config.toml
head_dim = 32
norm = "layernorm"
norm_eps = 1e-05
positions = "learned"
qk_norm = false
init = "uniform"
init_std_o = 0.0
init_std_up = 0.0627
init_std_down = 0.0
learning_rate = 0.00407
beta1 = 0.95
warmup_steps = 200
max_steps = 4657
dataset = "wikipedia_en"
Each number is 50 + 12 x the weight over its row's rms, rounded and kept within 0 to 99. Layers, rows and columns count from 0. The size before them is the row's rms in percent of the matrix's.

# o: layer 4 attention output (transposed), 160x160, rms 0.101, rows 24-26,56-57,87-89,119-121,151-153, columns 0-79
# v: layer 4 attention value, 32x160, rms 0.0985, rows 24-26, columns 0-79
o87 083:77 57 60 53 54 79 62 33 58 58 48 69 61 65 36 60 83 26 54 61 45 42 52 49 59 36 63 56 65 55 39 45 46 53 49 48 60 41 55 63 62 51 67 44 49 67 54 43 49 36 63 59 57 42 69 37 39 72 38 58 35 44 57 44 37 45 35 49 53 55 43 57 52 64 51 52 49 43 35 60
o119 105:37 43 68 54 57 50 40 49 75 22 38 61 47 31 62 51 27 54 86 55 71 44 55 24 37 67 40 22 27 38 76 66 37 28 50 52 39 49 58 41 38 52 28 25 52 35 50 62 76 47 56 55 54 49 40 45 49 50 67 46 46 52 34 68 50 47 61 44 32 53 64 55 55 51 36 49 28 36 70 28
o151 100:61 50 37 41 36 53 42 34 58 63 24 37 68 52 33 52 48 42 54 54 27 58 50 58 46 46 67 72 56 54 40 28 74 44 58 74 69 60 27 67 61 51 60 62 66 55 51 47 32 41 59 34 51 55 29 63 57 67 59 43 45 48 54 43 46 49 59 55 69 65 71 44 60 61 46 43 42 57 45 55
v24 099:39 53 72 58 46 59 49 34 63 49 55 53 65 60 63 37 46 61 52 26 46 44 50 47 41 44 47 27 26 49 47 34 43 50 42 54 68 51 34 53 60 40 60 56 66 50 55 50 46 47 53 77 49 17 75 50 41 38 74 27 44 60 47 45 70 52 54 34 54 58 57 44 54 46 47 44 60 37 54 48
o24 096:78 41 40 39 55 67 59 42 43 41 30 69 77 42 51 44 56 44 40 55 38 61 51 46 72 58 53 33 52 61 51 48 34 26 36 61 67 62 53 48 55 51 58 60 42 40 49 45 58 48 40 43 54 90 50 63 38 63 48 52 35 28 43 68 38 43 43 48 50 48 40 56 34 40 62 67 44 52 65 62
o56 090:55 52 37 71 44 40 54 50 52 40 45 55 49 63 58 70 45 50 62 40 56 41 46 59 65 67 46 59 56 57 66 48 69 70 36 39 42 41 58 73 16 50 30 51 44 57 53 69 61 46 50 39 57 60 51 58 56 77 56 47 58 61 47 40 84 65 63 39 49 71 55 49 51 58 52 39 44 44 57 52
o88 087:50 65 46 38 62 38 37 70 47 69 43 47 78 54 45 44 46 54 50 49 45 37 51 54 43 71 50 44 53 48 57 76 42 38 31 22 48 50 54 69 80 41 39 26 59 48 57 58 45 37 37 43 30 48 47 57 63 50 24 38 53 70 80 64 22 43 47 59 69 63 63 40 45 52 34 37 50 63 70 49
o120 110:53 50 51 63 64 48 51 37 59 65 55 64 38 40 18 53 66 55 70 49 49 57 50 57 53 58 51 52 48 39 58 31 50 44 50 74 51 58 68 37 41 60 74 45 32 57 46 54 60 59 66 26 51 46 37 38 49 70 40 68 47 45 53 50 45 54 63 37 40 37 36 63 23 70 41 43 46 34 57 44
o152 106:63 36 52 46 35 70 29 63 52 36 45 34 43 50 67 83 56 63 31 49 47 49 44 59 73 43 49 69 57 48 30 62 64 63 55 48 43 54 31 42 52 44 47 60 53 60 50 26 36 49 54 63 49 40 50 36 52 64 39 48 55 43 30 37 34 47 68 61 59 39 47 23 71 48 40 55 43 48 08 59
v25 101:49 59 41 49 37 47 79 46 61 55 90 56 43 70 46 60 68 56 46 55 57 55 36 45 67 52 50 65 60 54 60 40 65 66 49 48 58 69 34 36 25 32 40 40 25 59 59 52 74 60 38 49 57 49 22 49 30 38 36 38 49 41 49 55 51 43 37 39 54 55 63 50 66 56 47 53 41 45 38 46
o25 102:47 55 61 58 60 58 37 41 53 61 55 48 38 34 49 35 46 54 51 42 40 56 55 40 41 64 50 37 50 23 47 63 40 36 75 69 50 54 79 48 55 64 58 60 62 53 24 51 60 16 54 60 51 65 45 30 52 47 45 60 41 48 54 55 71 44 53 45 41 32 47 46 38 36 56 50 49 51 72 36
o57 093:56 42 55 51 33 52 52 57 66 57 50 57 40 38 59 65 38 28 46 56 49 41 62 56 24 49 49 63 40 52 58 55 30 51 59 77 62 55 38 42 42 58 49 35 65 47 18 47 48 49 51 62 61 40 57 74 43 52 46 59 55 46 48 66 47 58 44 69 56 49 59 34 40 40 66 50 24 22 48 60
o89 089:64 47 55 60 41 70 51 56 34 40 35 60 50 59 44 40 49 66 50 71 46 46 47 46 66 62 63 37 36 42 43 53 53 31 27 35 40 48 72 65 57 63 75 67 30 52 55 32 47 69 60 28 46 32 46 43 61 58 63 42 52 55 51 57 56 56 46 41 42 48 33 78 46 52 56 40 67 52 37 29
o121 102:31 60 49 35 53 52 26 39 46 18 32 34 69 65 47 59 49 49 57 39 63 29 49 60 44 40 51 48 61 41 41 52 49 53 41 60 41 49 60 67 41 43 40 58 49 48 58 39 37 24 52 40 28 66 52 55 58 43 62 56 61 40 36 46 36 48 50 44 52 36 78 56 60 59 25 48 48 61 53 58
o153 106:58 54 64 67 50 49 54 59 41 48 39 31 60 35 60 58 27 39 49 44 36 55 66 47 47 40 52 43 61 46 49 42 62 35 63 24 50 39 42 39 88 45 61 50 76 46 53 60 53 64 47 69 46 69 62 60 58 61 49 40 38 63 50 56 36 41 78 65 67 74 44 33 42 56 60 29 60 66 40 57
v26 098:69 56 48 54 67 30 41 59 46 49 49 65 54 73 26 72 21 63 74 46 61 37 66 37 59 53 44 40 48 61 53 39 40 35 50 35 40 42 37 22 44 32 46 67 35 59 38 46 55 40 56 70 45 74 42 39 59 50 46 59 50 49 31 38 59 52 44 37 52 51 58 71 56 54 63 52 57 63 51 61
o26 100:45 75 56 70 40 35 79 30 25 31 45 36 62 50 45 50 51 57 35 46 42 65 40 57 52 47 66 53 47 37 49 36 58 61 34 42 57 48 56 62 53 45 56 58 52 70 45 45 57 72 48 68 56 53 44 69 47 74 45 35 35 46 38 46 58 46 44 65 28 52 33 54 54 48 61 43 44 32 49 37